python train.py --norm_eps=1e-06 --positions="learned" --qk_norm=false --parallel_block=false --init_std_up=0.0253 --beta2=0.98 --decay_shape="linear"
Each number is 128 + 32 x the weight over its row's rms, rounded and kept within 0 to 255. Layers, rows and columns count from 0. Numbers have three digits each. The size before them is the row's rms in percent of the matrix's.

# layer 4 MLP up, 3328x832, rms 0.0231, rows 374-423, columns 448-511
115:129140119098131104090162188130133062163100123145081113071101084057078158124198134169107168149149174189109092115077113155117129069153196076111186100120167120079129106167119131089114121175085130
093:075178104118125164186120143185106153124126052116161089172158179094109190080065166140136083146161158092098217101144175157165114111102148089132129130101141085178165092098124118094131181093136138
103:133149116183147154117135111142163148136114113190066155164173142130180103160053096121149184103088157100119122115114061089125153100146168152148154095150126094129122140121107113152146165146093166
102:083130135112064081122150125153125125145101111121162160099135190117144172108160165099137122151093129130152108156100169194096093125116144101124145190097148172139127179157124137091170135098136128
096:133156092180135128150135138101127099158130066130100169146133083143100186130092076095171111151057107087165087100095130158216134124127086138144109175182120121136131164114091078165149060113103116
102:170108145120144144153117081179142120146118202091076082151112130155159137102060122123115176140127120169122084118138064183161086122107104142135103147132162186104112110148065123165125092167086157
107:137139120179078139135140096129086133142130134108141071130135168147129100093158120148159129095071113126096095062137152142127099120113159136140145159152084124143194115113128107094157103184138123
094:134106141156127134127173173159120186092157159157193181156107128100099121083140065127115120113097164123148149105177091198148112107114122122168151119163137121115134091127154129091070121189119118
101:126128137178187172159136038150162223120163162088162105137211056094094167106186117115140154165172094096122100096145165135132112086081138116172161126125106160125114156144155164167136141081125162
094:140144098099108175194109061124107073096181107137147124123136185102103155132144118143097137112164103094096101115136105093106141087153110102115123124147100114148080144085100125142119102109162098
102:155127107126148139136101133190109133134206122154179147117123180045135174145066102111108140152086180145136172199141120130138122091083123094161184108128131174193064154133183092070142163123155100
108:136137150188145132150161114144089196128095159107139167124129093133139149097190099120090083119113152152110146098100146189092188113056159177124160156133116132148152110165110103144096104167129115
079:131155129195092121187150171100116115112127114107175103140151178112090195120122128056189129096136149089076111091169168098147096172145091105130144165064171108133178167144089151073120121135138136
101:093096124119183127103172171117149106124144185151154109147166161125132173088147048132097101060145082159145113121032098146119169153093109140114173096152129112189114043144168092137062084086133115
108:123150099153120098112144094120127113144189129132139177133184159101167147113196136107141119133171079109154090108161082136084172159097153105174173186174157140107145083081127107088112096158131091
103:115154098134165174177126122095200163112095090139102100086143114144158144110074156076095117101092126176162125123126082101178116141123103150143133140179170150175088100079154149139125169134170117
079:140142187135142171132105149157121148080124137149101132100119088108117157139096058141097078166093141136186123118098111079126102108109132067137092116042188098151164162124103161122124098113144158
091:173136084095187135123171149099096120131172111091114093103162103105125104154160121151164111124102135147165146148144096181145151136139079139126120127164148148113230150052179179078062035124096083
108:171129086069075174137124070115172110106121135116114108208136139135069153127075089110117096095149121137092108081131129167163150099079125150110142159153079111084156124120113152132087168170079132
098:079112091161119145099151125121111203164138116127160146096108176103110109079156124120101128071097165140169050156187188183178134112162217114097177126112140188101120096146169135129118155099113075
104:155080150121091162132148111151143087125117132119130124130149115157081108092141094107060078131133121115130131098122105159147132149134113120152110100116147112159107107146133110140140123091123160
093:164136087141130109109089106204153144142126073164134066144121099114136141112145125063123181158192136079128130113117087117160062106186170075098109154097092161157153097081172159141126172096106102
102:188058123105162130127120142120081163133094112082081124126141189140175127086128107062112146119178125182094222147089102188162079128129140111185184074148107149114126044152160143176096206126112111
091:109099039141128134062136124197156187125124123089182176197104177110073088109143074120128172035141174180145117170119136148111080162136086157113160162137181104145152120140075139119142073105120092
116:094100089159117149075200099122137133153127108139116143135145078139074118149102137142135087135095102153091127121163096165170173136097140121143104129171182122161128097099142100161166123107122128
108:096116148138180142098146076116135129135129116134175115104172155120044135119179136153071146103124088157175128149150112170143097113107143136101135120132138154123124124139220121166161138072129149
081:191104141181108096164139058167087121148102082108086127140111142129174148162109100145128151146153137118154145160136156131107186121118149148085110159173166149093164145126199110124147096093074089
103:097077096161187124148080178182188118127120153111126133114116109109193128074151101098076160168087134165149169099184088174103120055141144135092109199116094196127139180087109116124091107141134057
101:151170136112112152090164125124091046158090120180134073147128184099104121125126163156137147087164079118088123125140146144146095127112171083092196159097085154153131138135150054130116115134118094
094:146177074153159147111123098110123100125099127178158100073126127111177094080141124120126079129087156119150127179165156113160132134167197126112078108101143167155102092195141168156162123124088157
103:127047151179128121146171193132103093106172092099121127162194136148121089113132164112149119143133120178165199125117133173091142095153121156111163118115096095128155084090129158188063092154127144
099:168153130104138074127159095109152076118118084160099078132154116153130144153125090167142127048119075090178167102106078146117075070161137115067184147164119146115101114118156059162096139104098128
092:089163142165155167119124077107147119115115109131108105119178101103076088083099139117117111124116107138097074123079145196136075071144180081146115136088093100168136100172136113164130122154050125
104:141071142158204108125080121157104085149144128139143159121092135115109094143132112099114128119202146168151135166182128143071098080163148053081151126124142212140169141116189125089104132097079135
105:100074163167095117137120143149083101110122100100080125076137160161119126088066135186073047177177052157131132155121179073110185122143146070173115202155124123161095124174147121155172072160107090
105:105132090112093093154166138140150143095172152098117190157164065169177118175112134145130166163077127125079115108117149146100178132083134110152132164144141145163132128123173124137106085123083125
106:120104161123133151143151120128110118110121131140125121109129069138102162089115185101151203168126184142170124088067129136135137105076141151099102152117069073114142129103138156115179170106106124
095:104131125121136113177111130181118120094174065126047101135094161159088141098108109102108164158103152157100140108148194125128097152118140105135151121092142126155122099120158102105068129117098081
104:135103110063134130196118100146096150144140191166131081128126137089136169117109112064072126156107114117148159168111072186090138086165156140144147160095091158092140126094195116186166191147080082
095:174130136105090131152123102102132195070148082106144111146120114146128173152156153138074106167095129102092110093087171100182113110160183160102205138206163159112162098148151142126169088083152095
097:082137139077132120106160155152166064095153080096173154086134119141131086124166138116146156142120123139113147104123103144090122079090140125106111099143171142101151129125146057184141102157123091
105:072191163142178167144095104132106088103151165110135111189122108116163090134088148159103139205102101096127123137098092124114130146082125135085132129167103136130105128136126059180107123140135171
077:166146110136079097126123085069140097110124111074139129135112173173140130179143161133124149118111119111105070146186123083150181131174132124117107116100182146173182125099196163130135113112154150
106:091075100134143114105155104085161106101110165132172115104075126149136088140157151081137106091147102115139068109128096182182106091092145137126107201162147175155090137092111082157167136127169091
112:100148109149099123116139095132133083169119099127118115069173098086169086106123168130113142193113089156153139171167120092099066106158128092182143233202107167113071091137081140128106186204073158
104:137114089146129103133129151139119141115158165161110097149132095116095137119122152080088142144149108124084143161157085167143077120086117127081103127139127183105132072050123109135127090155138112
103:127114109101117087114107155106057103071134143105161083163156164145103143143133147184102067165072143131165113098151092100055104067131131147142114187145134157123123113066138115111066208172138091
104:174098127141181137102104116132098160109118139076107111107097132144115110128096139144132083062124054133207170060122122138144075129102100097118094112114128170142167154121071063156183153163129090
102:104119120085147179161103127065168121083130131101131182122173133183142134161114168147131097102097122105150115119118156091087121108123121099151059135137145142125135084066120132159192136091128135
085:107140162125186131149111142118135171107083157162106117186120064177163149074106100119124174114102088164150124141096157170128165118126086083139112081091131169164127120116132133144135107143132106
# layer 4 MLP down (transposed), 3328x832, rms 0.0157, rows 374-423, columns 448-511
091:178114100169135126145090168111094119106051133159069140103110085122068085085131147152158148094115120159138116114095121142102103165116092140145088079126097117132130115108147099145118122158081114
089:148110125079139082114200104112151128140066180106141174140104114154164113141147065109066173173091132135193115110125098087121137205172151140135126105108158097150094147112131126117082081141133159
100:166120074028094141102203124087087154105163169122116144148118119099165167152158145106133167120134191150105148139087112212096120114189172057174141071101109102109074170129119122131140126140124132
097:144173141119160089119109141099103146095129133109108148078169114148125142146120138188144089121106119109081165130192172138034170068123074172153153192154197114115091099173136126119130159122056087
093:102148119162122112071107111147130096186147112139177119114176165162121140173166027103140062092146080120109125160116118111138059145103196119105144110109198159119160233091170138133088108144125081
101:111118147112184182078151131172133163178121138105183095128129062108099132138127167141151124173194128116072135148134132087129079133107088161154135155115172180117103111109157102130065117143089111
113:093133136136123092151064095179159108129139114099104145127131108109093139138161152141112151091167152122094087177102151113159157142155161109130119208119127148119083170112149190086088143127143154
098:224145150124126144108141161096141098147155150086106118088127135169122114200131105158112119068155174232099201097119129138208159104116134099156100192132133121146163186138192126162166102065111106
099:147068115071122166106164156129127080155125148117144115123137120126141044159089110139152125080129140137121178166103102118113096084118119072191098126089097135143102102160138061134045121139134051
090:110090110109116110094169143104081146149120167110096123082118119112165093147121091145160105101136128137119140131090126146079089103115107135124057107125095120105082107160109114104091211149075145
102:073048115123107192099139123114139089164156169163126210127146129125087130088099110112128129157096114090135067116173102095151099160163077166123108157125113147130127114149107110115088125161113139
126:100141158123151125093147113115142103096095087146058095132109142125092181098143103124119082086135128130126055033116113153073124155072087117153108182131136154130100150110121111149163123144113141
091:105119104092140128189151094097184107182167140181098114103109094099126152136083102090209089111126114192147123167160073118134075144125104171139130113132115108140193112123112178116164124116150100
094:163150116111065103105101073079131078142136110122130118124121131161132164160127119128155123161181144125127101117103135150152128174139106167115140145049108095130139100103110143124122103149122118
100:116158195131112097092171126163135089159122120103101186126080062125163118120074093146132163140119163195144107119147155123164125099104084097100101082119081134126087147143120132086090152169102129
097:129145137118052077155149155074115072124105102116092177125117120164139135126137078149156161114098126113158117188104125084119124121131159099107105124195090140157153123153154159150114151139131065
093:149082133127080179123100119121142109146146138176114080148171144130083127195083163104124111118131085153124161183150149122074162130137111089154103107135129103122175096099151160109131142103165138
084:109150161162232132106106155167176061063107116085143175066148162073087145125163126170137104057118162108122092138164092133146128122114109160124110085120152139076154128090156103135082108169083105
104:123122100125095150126172080105144120100143091093132055162135093091096091155143171149116148133165153095092074196072103085163160087137077156151115088123095105101042125075114141170153107140110146
073:092124124144140116180113138130115128145051123143078178153084106127139116189138112094121162091112122091123106094084109113105186113102117136127124107162164121111134081131115171104145050150130142
102:100025132069143156103130138146160091132095108217145126086154179115126061173103118169151197111135161119083164065142151122139135159150157159162142128135127127074086068132075098149167091131108168
095:097133091132123125125136186139136153137065179157108097097158071118167148156184143157120112061151099088156171093082060134147163088142136138125117126139094135141111164116166149147199116125104098
109:099142106142097092123138124125158112117095166156131113167121101087067143151148099155142096158088088098097086113147144075108237121101110174081112184172145071115144202121135132125128066146083135
087:155136166144155138127127145152127157146122138125100142118104112131159113108077089123151060133154164138117062113135132108120144137143138185089125124106111115123125128102132165115121092138149143
121:133129086151129100119111127175151087139121063156139179120118200166099168174171149159113168102122111134130103131115117160151182145139156117085182091152118058067131115116139166155207122147150094
105:143132110132117121122147165171127157129108137185133129143127179174131156157113162137062126117133136115165099136092138104120133197176155139127082165135117124126102113141130187109167187175192092
087:128133164104203160114112134094111139146129117157152138096085146192163102092064113168176076088153138165153155116149117144187187133134093145130136112101128202091123114070143140133155174143173142
093:120102115053139090085195119120150108138131098185058107166157153123140102132101133163119127220134167118127140112156110125068156164133117144118134179084131164116184154085119134123073064126117146
075:168132173069124154167126145163129112130000134112153091145116169130113142116080112131114120115098084141115149095148110149164136066106112098150158150122110182164111101078101115124110120170136115
093:113107133158114166130106185177109099159162169148104115131148121169126108133102138110141144184164143153164185160147147124142155203175131157125162079138114089097176124141114141127126143099137184
122:107121214117150134131090156125091126135072122090138138132124128133135175130117118125119149123149084122147149119137110095111144110174171156185139160182100145151162123125144156147082150104121113
097:138143113184101107158109159118108157122114133149196147120095183118144145103131142076091122121151133154131122176118179128196100136127133131169192116101075076160091124120115175109109141151176130
084:160204103097086100131124184132138098173073166108168149152100143187158145124144116179111148111162169135096110119122146090167189178153147141095087142048112120146149120197059140086110147085158079
105:086107123059110107113110139186120128159086145113093188089176135178110140099158148135121090086053135128147133140074144106174108096112129107086174062132145118159155160146153128164106124102135109
096:095193146189097181135135118101163139178034135105122112173146125140117168097091050141081127171174127156121089133156181155088131128086087134166155107129177167164075130168091099140174107176163112
115:209136090129104082155103112136062216043142161175103152061154133118095140128218171104091135153123159126111121072073070122125110131104169118093121140144159104132122121123146152155196108126120127
107:169140092106155149122107171109140095174090148111130099110122123196163164106117099106124188099109143085106162053038106138161133112122148153104143142064148112101078136118079134195157096131116088
096:091113111155072066132131105140060098119077183128177076106185106086190170094151100087107074090157166146187209140130163082127110102179142131093128145072104134116114137176080166105167100119129082
099:153145183130131080112158127146132072119147166127157181193157146155072176159095155191170158148123149096167057122089157126183134116159108160172187161098139123138170120149143112097152119083141117
096:138111169168188177132126141164161074134076177124083124092128107109171101095135138162066090124121132094205124146151125122176142177120147116118070120082064141130104142118078166121140142169109103
101:114103128107134188149174122147164171166129065140164069110136116092074128139130123136143124115110120123080181126089093118088143075131099121128137098120182188158129192125140087138140090131128119
119:203123127159102110111174137130173137113198104118126118131183092109199141148169157174114110174139121080155153105155145120139114130094087121098139160148155128151174095080117096143132122169144138
087:117074081130113142149063065066128106125142120098103084154152162121088170159157074136126078112033105151140198164140111138152148125117138091157106124109116158068148127155133106071111174138176108
108:157155107118155099108080100154127074198103118116103142158212160140160113091134205116158096142116134103158139120106094136134182160226109149128162088070123158071123124090125111198061153146113139
118:182035146166113073125141136126200139096045150130127194080122136112147165132090106118067156186098139108147158151099085141081111179118132171081099140164165110142137110083126142131116124134137138
115:116098132162148089133135151106089090134122076133134100134114090107117111139143126121116105157154141146099136150101097144035119067143119127151149128095129139134126177154088140169122098153133146
098:114126091098168163166156119070140098210203087128133126151092087149144122078167136076125109132146158143113117104123122160134135124106150096145155100099122099118117139177129107161083104150207170
123:161054092112113177120202076108173138134216060170169126113144127107065108113196184120104126109164098159063172107125132154098122125124156115104163123219168122149150070066145095133130104111164069
104:159085104096133117105137079151105040111118130119087206071131103150134108117097088128123115112120122105084122121135153124092169078134117120149125122082131186080152168140144167120119105130091100
087:077107050113186193130101159153090072058146095133131139117114196154145101097083121181164132120107091114170088215144179083105130133132138113151149076115164137082108083083174174075168191098178123